{
  "n_layer": 9,
  "d_model": 768,
  "n_head": 8,
  "n_kv_head": 8,
  "head_dim": 96,
  "d_mlp": 3072,
  "vocab_size": 8192,
  "activation": "gelu",
  "norm": "layernorm",
  "norm_place": "pre",
  "norm_eps": 1e-06,
  "positions": "learned",
  "qk_norm": true,
  "attn_scale": 0.102,
  "bias": "all",
  "tie_embeddings": true,
  "parallel_block": false,
  "init": "normal",
  "init_std_qkv": 0.0175,
  "init_std_o": 0.0,
  "init_std_up": 0.0175,
  "init_std_down": 0.0,
  "optimizer": "muon_variant",
  "lr": 0.0118,
  "beta1": 0.95,
  "weight_decay": 0.012,
  "lr_head": 0.0048,
  "grad_clip": 0.5,
  "warmup_steps": 0,
  "schedule": "wsd",
  "decay_fraction": 0.631,
  "decay_shape": "pow",
  "final_lr_fraction": 0.1,
  "batch_tokens": [65536, 131072],
  "seq_len": 2048,
  "doc_mask": true,
  "train_tokens": 906800000,
  "steps": 9783,
  "dataset": "wikipedia_en"
}
Each number is 128 + 32 x the weight over its row's rms, rounded and kept within 0 to 255. Layers, rows and columns count from 0. Numbers have three digits each. The size before them is the row's rms in percent of the matrix's.

# k: layer 6 attention key, 768x768, rms 0.0452, rows 309-383, columns 512-575
# q: layer 6 attention query, 768x768, rms 0.0472, rows 310-383, columns 512-575
# v: layer 6 attention value, 768x768, rms 0.047, rows 288-313, columns 512-575
# o: layer 6 attention output (transposed), 768x768, rms 0.107, rows 288-312, columns 512-575
k309 086:099130160171193110161108176121077125176102139163163091112119114095142115100099101119109135141138113158182103096062172101136092146193036092115093138146085119090159158182117144052181187125053119
q310 088:107120160132130118148207160158168164160079093138095090061150117165096111135155119122105137123160127154179101137077100148141093127152113134105081009110163152159120189093153140113114135119098117
k310 093:116196144101105160175091084104168116184113066181140082072165093136146145166092104081101119152147106075164113165132167158085124102157120121155098148100107129170122144136151102148156116148124127
q311 111:087145108151155094129079136083116106136121157181101134107077174113106154137116158165124107161123166170197115119175139137123190141158091141108097150158055195137110166160120078105137121118118158
k311 143:093104067135157109162121066087148100140138090175128122175081140130080155096128142207145098039121110101183113107150139134122139095255115105116119103168175154139140127162110048130086175101121130
q312 104:107126213211118143154136136153221158113133162151094152120072147123064163126139100058133170215126173143078120183169127114088133175090116166134170120114136162140118193167178135137120124170112091
k312 108:093158155190166118169104138156090123099084136106134088106097124105132152139180113112169118114149118129162153171127140118146138130159103157122084127092136176131104121148076101107084126136167085
q313 090:144113096122084171139112117146171128077105135115103190101187178111165121129172130182115114100127056070159107052124146078121047102080138106146146091156142113182069091148103165154150174143136153
k313 097:117083145121165154179150145165109146130105126089117157126161123075167108154109154108155091155086177125079132106107114159163148168084127140146146151117117180118122121127104118074171121175102104
q314 093:148092111072196119097153101129128108121149171141120105177144121107103158106173158057101122188143161029148150133131106149109121128081152105117110132103123134149064146121110127141135199155150124
k314 108:129167107133179107122143118109153138081151100101116137125144090154112100170155173168161133155111138086127135121181100126032138165152110080063086156184092141119096086098129183081124087108146154
q315 088:124161120141098158150119172099140070126114108140150102101087074147129130147165126154092134144072104132112183083164131093155136131127094134121060121092136144112136149151159116122143134123159118
k315 102:106110081087094156152166119127144095172118160159198072113137138149113149110089115140154207052163129125129125136097091137095161107154132169189109101149130194134141155161045169156123162141134158
q316 096:143104069124124165131112078161119121132099052140139100098136154117097151171142110138101130118162147136093117156141077102130073071085225092154149133170115109170102113133097128182089121124113114
k316 108:135105123152089135114116175121122103152148130075130126117121123120111118093095121158162140127099111160127124135185143105126152137157159086124091175068152169155131133155126136108148132137126172
q317 074:114130133161157112150102133132188182124190144127140086144137152137117109144055153125114096132128130131104156135120121082177177141136079126085116141160112110134156140090166148102091127055128092
k317 078:080109166155155169136119128107171110173097152207144127184153043110165138128167116083208117154222085130116070131074119081111128159143141170105143098121134121161126219131123122085126086111091142
q318 244:136180141132094123133159094179157112148176079145156095092136127135094135115113140137107182078138147143129192126075152124132084129107126109130107058109121104108142124100103144111156091122183069
k318 116:126156127179103097145134148134086116138164141108131094153155126052203150193133161132121072143173181160134134162141156097139124154153043100122137127175085104183080142135121189052165093096139139
q319 100:126091144120102078107121155124144153143128140128154154169099156134128112177162128196117144084078184144127146168202093223147100170174118157099113170159133145151085143109115132134145167152112150
k319 114:126055152069092128085108119145113127163119159182168113147118102201163152136118114152114213116098107145135128096167097094151174074108103136054088150108205105142152187125146168105118094129178103
q320 093:153057104100117150158198141135113174162185157143077137158143134155109100093075145133112148169172144129118132075169156118189127146181123178101137164131138111139105173115147144120128133138103193
k320 101:112156100130137153160191191078129150133202108134105140188123153072132072143144109127152108141153115093180101152093172202086189150106149182074080157066134129115112142077167177066097116154102141
q321 097:102140117127123097104162157135074155151133175157105104154108177152141130123134110115163140103147113145147119136125120147102146153123102140123093119133128113187069129150162151095139127111180123
k321 101:125059186153102125155195168129081143196140123081108183116085179133153128129173080115127105126082048145123092136132124169113067138183141145109153191130146134132143144161080104143091137155154070
q322 093:116093125142143077126161127140131133150111116148179131071121130154121131158078146203188131094121169084133151147139146099161120158113154131164091068189117191170126057146168162135144099099138116
k322 107:072121109125162099126142093182094120160110163130094125151075101130134165123198091099007192168097113158125088130127141103119119156201154110104111164138156048148129095122153204105091155115180113
q323 083:106104146054061147107068112132064107128136141111134099142112112180149140144140163107110079068156184100193105133164191187149141055160187119100162121149110160133181131158130128133121102105169145
k323 091:115148085105100112133127118137123065102184129146135137138148106160133100179171105118082120080129094102121195162098103135095147088110120145161175119129140097094114160121149117092102099107105176
q324 087:144101127196104131081161118095120139111164121082130109089149156139136151137167091115113155115095140097180092130098075054137186103097162147138094171200166126091120161152116079091145137114185076
k324 093:146132146089138118082144174102157143091148127074088120050099122152175143123174082136072202139098124098121061174167072114138112063140112173100126107150137084122130129068159125086085159133195117
q325 104:133175096120092143103187105155174152115125131095154120151122147124158114162127154090094192109126126163073130171133151099099122171089152118175089090072157095121152164129159101119124148165151155
k325 113:142148113064104143074126142110098062125104165079104132103140181171117129065128166156085162109118133169109130170181163154126151143128154072081157125111164089127158135139136107174095104103134139
q326 096:153131108069111130147130091183123186137100141118138112088166101233100111168068121149127158087116140086098107121119167168097150149165129119121102119122123136144077115085154141073091052120183120
k326 103:115069110085122143172097086181102135198150096105135137153164086143117154192134112163127124161133076119101185197100133096110119145123181145130103144134120118138113174094104136105165137112089092
q327 099:048104094102073149140089115125126078158064190108182163143098150133180109120127097183065082101118132113098125120139183152131118180144119108130163064135087070139168135082110109167109154141186079
k327 109:129080135152128143119107112124140068147119140184123154166059125145098147142146126141178135115138126123075061075138113151116081125133150141119109165175152121147139138120118105156085134134180102
q328 105:126125153134167127148088118077134140104125190104090155118070173154150124203080142136077103088084100114172118074179086166178141125127198112147109191180137133142143098143078157186194170138134156
k328 117:079171145165104135104153117107140104113083092138144094113074129155084111162063135131070157139052120103144056079203120135176132118131166140098098075137170176123121167106181098125162132182121126
q329 110:171173089151083144207142103158115108178138062111164082133103123146123127150121164076129147128203054090089116137113118151104128159069143103075120117158140155079183127125116075126116091097093189
k329 119:205138101209120179173161148187098094157115119133130158109127069175148082137148129139155104169198086110113150088105181154083115166060170102127152153195133098078143105142103107167104154119096158
q330 102:137100091153109124172103166092135159060138171159062126171109158080136119040141069030123163162127092133137136111109104171101183178129157083140120138125108094141158154127161141149133132205107156
k330 097:139135153151110107111093140141077182108134070104101096093147129091124087120183145162143105062125128113149109116159107161122106187133129113113157131233135129121097181172138066148115141158105093
q331 104:146169157150119131170149145061132095125120116172113132105088122145099159094131178163152084140194130185113136155148183180111089143141137123169123141120215122151165137162185104080100141149103131
k331 109:128090132125128125105164126131104093066115153127145157159203152137124153115145143196133121137125131168183186107142231130122118170150182137120103090103186138119155149033170126130111111148180169
q332 099:155183145124182104120103107109141181117118113152165115179063112163138091143159130083093126136130133126101088099154157132140212143138075138127132124041084089110111136145108123197141158112142083
k332 099:139099100105174123137139139151132160098069097115197141156080160201111081142171125079157112144161140107137085110144091160150133109134150113116120140155121089135126083121138145204131187164127083
q333 074:101130091133146147121124104196187152119138110071154119197151118130155151169094096136126175116101128116153147151098096142158095107114117131154155123118162062129110140107165110173058139125130120
k333 070:130098152169178088079186112146191151159115159116131142164115085100115098125184107120131162107135168134126110134147086143128129068093128128132167136181170133120128115131169111157061111100072078
q334 103:127111141110156047150103139120168147063119101123157124133149136107092111067150132155133156111189115120112128077113157165124136160113086086081151141116206173081169107088132141119167094137088136
k334 112:128149138101136136149080126094144091063127151255179085144086100116125072142099120133140165104163101145160117051101213213118091159091112116129143146122099098119108121097137134100131139156069120
q335 097:129118096142097114145133176127159152073108130123133115127156123054109156077119153141132160110069161128125194102084164112114096161106110099159164129147174081166158099081191186138087149095157096
k335 110:160114147135109107123163121122143074142129140114124179085133134097115150075092132101108132159087102113174116080103089085150094144073124142116124153152204145131097151071150100144081113147144141
q336 094:133151111110119107112109066182117107119134113167171116062154078158148099143144160134103091101147159163147129100095119152185119186168112115160149085096181190092132081149157148092178066116129106
k336 105:121110174097159117151088048186155081120172048167128140082139124119099169138086145116128145169151095067099103103124073144124139151084037096183164123131166124118118163155115128164145140189110094
q337 099:102153112105165166117117108123117084126121162088128153167129166101120152120153072078100189166108132095114160105228164125136127140157145140181191146106139172124161143111139153134127206098127107
k337 107:135070110127148125070176172155191105129123120116142138140157166124162127124093143103151093164093132114139156171132139095119127097106134124185132138176162159191138124081176154168121152100139153
q338 092:110120183155156149123122127123076095195135172128147088146136080180128074168130103133140118169180146121145115093138155142159153079147049097130171109079111202074129152105114153163108116125133109
k338 097:169153184131049105128138075139159112111170142170137094184087153184085081093092160082162093153080151145146113144126168187103162144102055101058132140105162107083144121126160095124089091153130109
q339 090:181167146138104159142155091176101107121098103114152072137115109090071154124144115156089107147127141134151110090106121100162084107109131122111149115119115137088168161119137111106130155129119182
k339 097:112120128122134147148099107115097128134123100118088140122145146157074168168083131151139101169162140133116107140121141142188106093112229138111165088045112141159169100107170127129143141090090080
q340 099:126162169077110153137088116100157116137151146156150068127078096111161165097101083102112115129103076133138108128099187134104133149223128138121186135164136146209162160135144057180120164124096096
k340 110:085090158105111092112151160068122078174135118149135149159117091087114165101132107094090123135120099126104163119107103120055167194195168161127171136193180133107093176142090121135116201103124118
q341 093:162107180152143182108129135125102153086119061136119114113116080154079089109046085141119177058140154171131143130113112108155136117117118152166158088107146096152098137071139153109160152133115130
k341 098:119173095091143159182101129151092117182129202079144137138110159102135106143170076169152118141125104096088124120122088145092160119118118053155141133123141189153124180202183182152123139095150117
q342 116:108054098171068153064144106117141204110109169101088108190245136126108129113159107128160111106132155129164138140156141101198108146152139063094165125173134127152154059127158120106142159092197087
k342 122:148081141165060140072151164166077054109125118135091094097133144131118148099086125178130120107104161157142164133119106129180087055119094102141122131179114100127150063109176109152112114113202126
q343 089:082125140155139139095100127160107112102122152116084044131094135202145103145068102122130140079174164161106136129139098154163136099176098069125105158089157102137103139192090069181117159115154136
k343 099:086132166157114142197125146133105099141140089075099148192112108141124142169072085118069165128165109142136148145123094144077079097158146087118111137146091126100136231108062102133143138071156183
q344 103:130110116102138206115189173164169201137093181179162100166160172155087083111148069169089127154113144117135169106108147116089097110154126143096157199119173142127113147048132119169083109139151113
k344 107:133129110117074135121126154102135157143153129085137083166098135189162146112120092160103104048070112165135125135097092167117113082196109138133146152166143115099083151145168125103034136170124167
q345 091:134140151092107105127154092124075148143138180130128162123135154139101186112108077108175118157078174069158096142159147135147136153191095115096141115048132110129118150122131154153117148141126121
k345 105:158148121110103072124155076110173152094106156134159172063069115197106127176060074174108152117092118171178037074088188110168132112111124173120128126150140173094145123194133097145125167145122142
q346 094:121144108108106156153126168174120068102146156181105132082147110084138138099128132119139111132122115166164102137159166153184131123114127121162175171137177127127180065147100100141124092122165106
k346 104:124115083146104101113106184076123147100149135196082125175101092084111114136101141163104068139169134131177141078123144166170049116148109152185127116146111137154169142128146116149134155058189212
q347 099:065169094147146123111189080125114146126125083115085166182154186114096162104112103153190092109132149160132115126150087139086118139121136123143103156188072098143215105144129090141074120074156133
k347 110:095108179176131148109136144102140130106104139110094212118120157140139159096088177150163133081192108155126086111137150132107161067098182096189155092175127126103177099152215105136090134147141096
q348 094:114126163195166136140138142146168170133122132135088109110172128101207090142117114117108137134169129154175100107173092143120196154083076138123160161072149109142102113160126175122121110155123119
k348 100:174146137174122160154160138130113159134119089111085144150126099093146096129113124194097159167096117131073056141201137175129095147114063153122108185075114190101102139151101172091149114109126082
q349 105:126130151183165119144153104154170079197072112113204074156123122123131126120147126136094178106103085149088127091115105127127069140108047155133095101129094074096094103153127151079128122130162086
k349 105:153175142111149108106121092106146105149119092164098143129125112104121184111079097118112180188135128118108095133138084130174109168103140150123140113156102102109107087136127114078124157123153171
q350 103:085123065106098119113132022150163153156106118169134048134094118122119127131092091155157178076124058091046126088102116118103192147128097091095138139087144112080142066151111135141081141201210122
k350 106:165095156125166090100134107069154100139080183131130127181094179126188108126133081162109190114131097096081173153100103083140098088101107152162053129114167148165132120155110225203100113076205043
q351 071:135124126123105169108055166182155163120128225141123147132122072109105109174149154142116132113124157080106136080096133112123113082101108218185087106127089091131154106179120160133090120143118082
k351 079:099133126070108098112107145134135181112095165193105136149142157123113118142189100096119156152124151136104122136132129090147151133110112195139138176138119177191107146111118144114101103103142149
q352 084:130127085151125131138102108102093115098100134108164144147122142106168171109141107060159095149112089095129163072141170175145145086139142145166089166032046126146170172156043135115091092156143132
k352 091:107130105099148137176126123107082102103150153127097094161140127105104133188146145160145143120129114095112129059101194162153114131148172107118116136119152109128062130087072097074157131148096170
q353 102:151125142143086151087131133111134068161099123082133066104143138155116154136129142075126127113149154149108172099103124069157086130110152135158122124128155100115121107154144169169126114113196176
k353 118:179090092113139108157130149101159120146155111100138081093120201141169084121126081051090137173098140111172144139128104171157153165112121172149149159138128107144093101082095123167143142163116115
q354 093:126132188117118104090134141121150129150136100168152138098154175111127121152115158129058090132166126129130159168069109137106148063129069168115134132073086108148071075067094184135162184141085123
k354 109:154139147121149121153132159115151189152148129155168139110120141111157152145114107069066092126136106138139195130077128123168123159122079178107110130056128156156114174159141206163175068066146160
q355 097:141162097123124089163100133158088117103113123108142143157125132110109168159166123076161123138118154143121149169108114112072156101175145115135053132174153140129104231125131135118131130137119107
k355 112:118118119090160135115092167106077123093218138122134134133148062100102109132196092141092139123137099093157131132144113132135157134101161121099129112134145103146097072119131124118168104111154143
q356 094:135189112084148166154061147135135118074135183119075145150139151123114082124154102108140100172104156116103116077101107121117152130136180124141196135118108124094171120093113086156141147116067124
k356 103:159176115104107104128181118146148079109123139107187142123152126135095082168129088052156115197121135124075147115108153110133115167109176087158106135097155115105073157059086110088194086142107170
q357 099:151088112062146086110156128149155176174189079097175129113154158142114142111143118137144186143115130110164138119070080170158177129132100089115154087056100116094152124082173135092117127110097136
k357 111:197177114085158089102147138142186135083147122117166121150144107176127143159125142075140087128017131144140106117102068132148107141118139115143164130104098066150057092094124111125173097098043101
q358 094:071131127115153139104103124169158121102138194131168128188084093170076128116125122071123102168085090088132153171112159120162153141140164098156111072146128162122118165113153138125134103136096211
k358 103:116154210080141098113125067151078171115143152127234124155120161111079138135177114128114112125154122126106128113101161133149192114123188120041130104046083137131118181188083124206120128107148131
q359 107:125097117145107121061083141129129098184152139150103064110164179121155164154084097090141106159187079158127118112095132082107098106070135127073095139154123106120140188124105137134074109085120137
k359 117:152051103130106088118157105065117091143166145075147120075159126137141149132110118110075123165131186132149108096146154092096129136136091170163118108190219134139110192152129094158087141193124154
q360 097:096098148154138210143139150127124093166145131161128107180105107126131153158150104118111098103105067208151130065132107141176113195185162097172150165125107100091153059066115160175111084115109147
k360 103:149173113126111139109132193164108075131145093148168148123159091132079113122140134138154127111155162120146087098072174123147119134144175106081165163141121142096143112126141050131147120159087100
q361 103:121108150133075134186087137112101112096144104160137056076151143158144104116089173139132108096133130133126104118153106125135125205182115097132142107086133115126134182091121237136045132209120133
k361 105:096079124130086086112139117177159141127065105116138092075087125130137141074079077048138154158116095171083126137122120123127143090084128111125126179189130153171134142122157111154128125127091101
q362 076:153090070102104126115153144129104120098159110124137135234129081089172134135121099163112174062171103129076094073165077176151139095128129132117118151065094066194113145127092122129113122202117138
k362 083:114095089139171164118075143085103095126096126125155124114124108103096161109105194132146118058149116106112108142188098156178130108170145155106083116191162140119116208193105121115121115146117169
q363 092:117175082141113193172110150116114210126100073131110111158096116073087109158193134112108110099201095164112113170118140110155160113120172131140118154098114145148100121116137153081134181063116140
k363 106:087148107129102193112082113124136098174128097091146134126091147142137146129144128173164105100091133100095184149141126126178142128163160086150096126100119118116138133139124116121149107145120164
q364 100:139121124082121115158160128094173099078130145170144118186128151103088171059121155099172139142097081146147096118142108118108144080102059156067128099151100148147108132136117097180159146133090177
k364 114:145161116172123145170109148121128125122147101128126131143139103107166155128123171045152113092177127113114163128085100093150138130116085083107089071125133081129099107086076094065130101104115121
q365 090:112136178081091142106093150203085151153088183134162134160148139142094071090069140107143116093141086138101094122112099123137202132161188125139113129156087098146105101130132181144096140121109142
k365 096:070113148115149097129089168147117177127165124151128146111084092157114147162149116153136163149089134182094127179102155060147128151138149129124160067123113065099147139144189156107116172126144172
q366 088:212099111066154153151110130110114148193148064090136142134180078127123131178116124106140174162141117150133078139122103184086080148125117136159182170136073141107095157132175126128118103171130118
k366 094:140101184072073099158129129117109105193087116084156090061092102185161141124090111103187138133140148171107116108172020122119156113133120062085140129124102157093114171112136086123103135112112062
q367 098:101120119160119172097141122160123223063142165109152094149106158125158153150100104161130081131165107163087092071106171069175123174096137145131134212176096121147124124140137155139085109123183145
k367 106:065136128231143136149140073215119139152128137132109147079124144162091143129156115174121143099153069187106148160049135089103156146167127103062117109101120135135156135126184160135165106101184105
q368 098:186090083113144124131180094111093127115083115191109064132160183107029148109192147114094185149135120096159114138157104196121129128061145140132129112199102088128133145136158151122164111130127152
k368 103:150190183151134097160174083118116109110106155111149065111073135107118120162135121115120120128095102179143148146116129197135159217108134179070072102139073114143114154094120085158157114140078110
q369 095:108126069143121151106056150079099121032105171112113170080171119197141162113123154141205108169114124130111124131167147113203105073111137151134106166154163129158120103084105139130119100104138114
k369 104:050147140167094116124091126140133119061152078070106152105139127106132216115153129118076160120135127152176134099094144154109079103120139128127132143164120151149150079112107139145174169182150152
q370 088:165102127186107030120160116162158105150098171135168152121191094106121103123017087142098165066144118142090095111112110180178128107092182156135096102169133132142094132135111122178167113097172137
k370 090:144116130114153073155153169118126118125146132082146152066097129116134114092120082086110171148111146113123095192147099104187109105172111112145119105139135104204106158109176117122171124073153157
q371 129:148119164154084110126173138117139143109167130152139092158152127141127130116124140152127105074103118169112126130080189128146085132122128079125144121145126147104085091072136129129124140136155084
k371 113:015150124195140165108143143140145164095091134168142129155119109104082160096106150045157108201115084083111131089063131095121150130132097166124115145204074131165123077168154181106102129162113093
q372 090:159099122134117105082157167110095122112186153030053124088161118142156057110159070119130090142107163188186101146170189110101132168084218089131142107161154058138118101105108130194171120225183140
k372 100:132135175115159113095096164123107148132151204128118126165127098104144120113152126106132171152059081120150136113169106143140097131073138124130145116145165075126104143131085177141173130120165154
q373 077:110152033159137167109224203181125158159114106120122088097104095111123121119138071204137137072150145152114118166096109117168125078104148148167118083187130125131133117100104123094161103107130108
k373 083:130166107172149195119108147225097142093218135114145118151142133133120083142138118101113130144123097144111178137125068100087148118097131190124175169097141115171132142145208188123082113109129102
q374 092:135112092062162105123111136089153170082094081163150121127158115113107140120137146103132075131095078145044150184144129096098167066176140122136093164114098124159159091173119091127138158176138118
k374 101:123152145163137164157091150073059107037095101194196122145116109133120080148134137101120084079113112168112098123139114132137128179150128125154094142180120119118108140151064124141184126144081187
q375 099:153140094140045174089087115145144151073136106087159141150147161184080120146112067054136062175166163161144106158125088138132159158133158105128127098121124154092074121093151118126141162130148144
k375 109:156105155184137163125160029131105147143130126116128078158134041140184085098156087114102185112048069111088114143147113130155163163139115128093076107165118151149079090136179115107122095133100122
q376 098:084113134121064137106153199156112126097155124136129087100153171133121108098086140166156145108193179150182109142160130109112113095090092154139138182103126100123138145110138101097132074150112096
k376 107:163151168169087165115101148087143154082214152126106179160186122113113138153141135092115120100135126178118128079075127091117133129172093113075105153110115095074136210124128143050135123124104188
q377 102:128196170160122157153118135101118098102160120141089155126129119140198149119157171135114097140131088140122087122133132124091137151170158157183185133135107138169126062123142111137149085148088177
k377 110:136194174086137077155115141037140156152168163226208129104101124073119150148100128112136096135145122092139097099097144170158145135119083179151150121129123103197081074118034093152158111154044122
q378 090:111130057083127145120083117089123153166088132135094139142121164126169130090176176095118108143134053099192137107177152119079099141136150073086160169199098167158201150151089128135125124135161136
k378 102:134113102117143102123117176100138088146125076139104220152111078094157123107118148143177147097155126135124102055119176137072126132123144151110152144183150109162098192132082046167063139179129181
q379 100:148149127117047106166149115138162062072107057103148113098125120124122144197155205147116143110196137142107144103124127109081116090161148086149066089164119083173194148081122110134130082176128156
k379 116:152138114067134137139170166097108102142150109104142101087163175123129136174123095119090185149094159161132148144149114164148159171080089127095141118109125091177112077097072124152197130112064158
q380 070:121070142139106133109177121111155125132156049154088147154131139088129108093191086149165140160127132148087088129137162138131140127173155101088222125121128098111116092127116154177158092147148143
k380 074:170143107103143113134159057100126091151118071091124136139115168155134106121141128103103081158120145133077084120142136076138122101111166123117076164093112152208142126136107119149106120087074126
q381 106:151092098144087095130072137170127114111198194066084129182112164177145165135133100092177076169084168108107066123124139148127129104078104106165127123137114126138130146177140082107165135104139169
k381 120:121120097110128123109109173097146157139126123115080128097077166161121206074119126173133117063086149094175114113100092066146096105158128203129132142134083118169190141140168120159081123118084150
q382 105:097112099103046158136094133089094169157149170211114137181082109135120101139120140205134092094110093140070154106135135118150091127170032115161156100163126099173171113092119169097122109125140133
k382 117:114111066122108134132099123080167092143120096200130140178161088140172057143138170126175115091133117114126111045131147129109139121122142118145121169195191096120149086159127090105162165113130108
q383 095:070104123207085108119150178152146089129163122153115092131163137078183167132145141167110156076112170158132157137120171121157181156151113145070092149137151134084164106168058120083128121192168167
k383 100:161067072142100129085130100084108099117092100121102090140144190139093155110084191137127128135107122157144140132130145166120119133138078130074102107119191128126126137161168108119074181160162124
v288 115:112148123075113161140104158114122118118100122182174132148126095148112134132071150196143153140135119118112187109180159112093097118128101123171105146121058166175107132142120187092181134131152132
o288 113:171174151187088153183163113088151108135122165107051082180051199109143128149109126076124151106149153114139098136052086190048084089121105163147123163143157145162144122130133092176131143156082078
v289 110:095103139100154155131135083116214188151190162095096148218132133106090218124132096149119119126139130068123090113125175120115144134097096120036106145119124159175131102103089141154146092145113099
o289 103:186137133101077128146064159132090117097105124074036125152113090230132069140126143197127131157204129146135117109138144157112113161128107092175143165094159143117084170148213187132144130175118142
v290 115:171100144108145106158183111105121114126118114104124124159107133088089115175138140169106126148113167085146084097115162121123176113083072142156087128099114147129147122159137132142104136135090094
o290 106:135136166127100153118104129188156146171142111083145093144116113230100124154140088087174107116128113167087126079138091151140172126094204108082095077091173126131104138149117113174142192114110128
v291 123:135139165082122132126141138107101119023121145096130110100132110059133121124130180148074112071073149119120177146112162082102102141157122083116051133154172125159193126107140149170130194111159122
o291 121:150123178116150108121133121186115117171101136163039039117097148173160116150165165116103137116173180129142163102153075169116126144062124141171176116096140105127156124171123112145149135120153096
v292 114:173083122139182113110148158067109149084108120186110126140134090100124144087172031135121145129109144124111120137157140247133167146160093077105115104143106167089155121140152127171130125115101141
o292 109:108119145140106128129130110120129154170118132107116152164117191134177110151128111143101096093127172131097150134072081115089109113177134131120144170171152126132122101144141071104099111169162122
v293 115:154146146107102130185171153068132063110103110155139103108133147130199099129164105114140033140114132209140115176142076076173136135196118113142161168119145125100097125134062113143111070179081186
o293 109:096142099073098152114084161143119150154106149064067140115148196093165106147111059147095140132140105154205173132118115167113113128144164099116144081158093159084107102153141087106171144152144129
v294 116:142103126174176131130133187071079156173125082151135111179153142073151098096125099136095107121158219127132090116122150154153159122172125125135129083110144132130128170085181165145116142127155107
o294 111:150153135138138103201162148188135120024102129119193127163171080174118085185047108146104147098114104197101156107127142115129171118115140153104179092151074140144066121095093116124154149139129103
v295 113:094124091127143125127143167121150167109170189085142145132045133074222085117124125163097158122106155097155151075102120140151125134227124110174165080103073095135108110104156138178095099096168129
o295 107:188166159150127154145108166106072086162094093137121109108124155150123097192145108100127110127093100155121115154106112116118079091112149205161173092166116116152144058124128102093117155118113075
v296 118:100128151129096071111117123163136112181112196147184088138159099146067076166106143156148147103150091107080145128134116125114136208181129129127088129083168132103101047104148131124111124121100165
o296 112:158141095079124150118088124087143116127132155122166137108186160100154115158178153066124186134158129124147132208081096113147170144050156128117114101120073133126127130121049084138126175149217109
v297 114:099119128103163149135112165116127192167125129190166141107121159107076068111141147100120090113147130058059126140165144143079080140142088136111097158150128107035141123115116145076112144095151162
o297 104:167136148138183123108124124168154076113135168132145099100090133159130165186077134181078126093092126108146128173193107100155131063108133065154146153103165115117177151141153131102191162187116108
v298 114:107130116140107137144142181047108079125134130161129143121111113145194161147138128115193157151161153132136120090163142181095053145086138114141179166084171057165207101117123100132117187185188180
o298 112:108119150132123123090156097135154122104067128110151140087099131161158094178130149122019121093150084180111130143131133096094120145171113102090174097156128124113124178186101130155154028102103178
v299 118:094186073151113150118079102151128116080119108132129158167178187120170151149127143160132125136149140173162136161154145168142099141083115189138102144166135122191114072157145073069143134140159145
o299 113:124130153112210099154160195113164138183097141125112126125091143084139161136109096141090021038062109084083104114150103149145083142121156085162095190144101103140125173201136110146124153119086142
v300 114:142089146149111142140166149159126120177118113156124124159150145137127109164126058084169082164145166148097129167113138104119136196135158111173119115156123160128151185129181110107126137092134120
o300 109:131109159147086194113086135123125127141173094103144121140149118089137146097090114187143154101108141138130167156184231125152157151199140119061135178089135054175153119134080154145156167159105124
v301 122:109139155153065067138165099152134114113138159086153160087148156147146085097100154120113136132144183093100142133165102117122137102156106093116181150153113076156205107072157178162137148091114192
o301 117:115159172090118128154130161134114113163130132174111124168120120093143129134185177134155116207077136107091164095166070111160154192164143139161090074097108177117174069187125173115133128123150064
v302 119:158120130152091165189140134091086072153169079092122133148162142116133116133153148150109112105115151148130149173090084146190143125155150102188120131122098127105163106107138144130084106096137066
o302 110:145132125100141124096096085140093117112148123136102197174117059123088127135119148128167176228126132131141113141147183112060087102116136161128102067167153139150143141169101108103136095088099178
v303 123:158166152170081158122202120101089105100136116095102129114135092062090107059079056049159128141124141113090095191109130164085154126106136078084114127091180112109102090178123163134150158200114172
o303 114:093109144123181140077080136178142127173140151136143119131128159149189185167097134147146120133142133094134151129167108139139091138122083200098186118141106144110112116112103104114066145115173088
v304 114:130182125142124121135109131154165167078134203117135140120131070132114188145162088174079120134142115097185171174083103098164103153110131116118120119108133144135094159048151159112092102123211128
o304 106:150187108122172133086095093129087076144147114196115115145124168128037099135132131170105135225123117111139101151166133116133070081092112133133098124111156113116100139093114095089128162159023139
v305 115:094147133124114111092109166088122150142123115140147152127165171123138125118140114119142134161116108124138131182154143115104089081090128134097165069074107133160146123141186153117148222209113111
o305 106:151112103129099128182110172153166133155131153168112137066104170142139113173183116142145139041118138067091147134151030134122182083145092101206120141164108113134067175103153137173124083065121147
v306 115:119114166151146075091084119141133141123188122191110157083103113161117137117096114135115152097125109127088110101106145092138102125126109089153169158158165125134104056103168116160076122143101092
o306 107:151124140122138134097148150116091130113113140085103089110141109141081121147176150120198084203146110093175149068169096156115167172152108096071118123195142135127138134154122134135149168145181106
v307 118:166174116132084127160139152121130117120075185094131132149107103136142107138169157131160129108143171140145128073138137155123115113098144143099149095099145131062075065098147153155102113191092149
o307 112:182184129161172103128112208146073168188178092098087167058145088178132114132100129098191119164118131126122128178136156102131085188107109106117120185169157165068110129178083153098172131130171118
v308 120:115159137077151108102102117116108043156123097157104140091081119138135152130179101115118103153144140144175125136091104126068116048086171117136083075114086167086124116097071176156078143109135102
o308 111:122148127197112115122112146079053111177158081093046140139120175122130107126089075103135155076105114102072146068151162039102106079059130155111159089155123114163082154080140173102157168142071127
v309 113:110104124145154102156149109121053123157147155158073098123105099093110177113113061147105189153097177125101136104119151139124065115090094098116147111149108182076180136157106136221121130135141132
o309 107:145145117141081096153125152137116096060192115142164166170145107064143100175112172174107136117172141086107115077135156097103142126109113153045138145187095123106133132137150109086112128133117159
v310 119:135109152243093107137118163117181039102079100128090172156122108149123114132175128114093201168153089142132100164166086104142139128076114171102117141089161044132026160133087130147095174201120079
o310 116:108131142142055144169145137109189134140181184130180160153128121077092117104099151117144149114164104101107144162111152145193143065130096122171137151163116098088101115106187125104158025170145107
v311 110:111059138109167099088128185130134142163131159094165174147095156177139067159116221121142137155135146155076094098121112134119160170090117135113110125183102076200166134133107101184085129175146133
o311 105:123162103161166165161110123149137170126102101137122146100129182107066094154147155102142095122132104156130131130086100145122102109115140127162141136099169120183138122100164104078165151088158068
v312 116:140086123151114101162178153082138115151077142135106115075131176158106103070042155131128109141080136163112129086151142086095158103060119101110113164097149116116164087103097159174136118169158182
o312 109:110142115175098182123068068183148110192163151109129159128140148025084160131220141149111132009167107198148130090137107117084117140108106147132114113134126103158128106162171165101095090095084103
v313 118:104118115136135101052103134143146127090106128095150108153154132122117138124143103166091142145084154126107125139117142128103110126176155082108103088147162124073077124132138087097154131149148101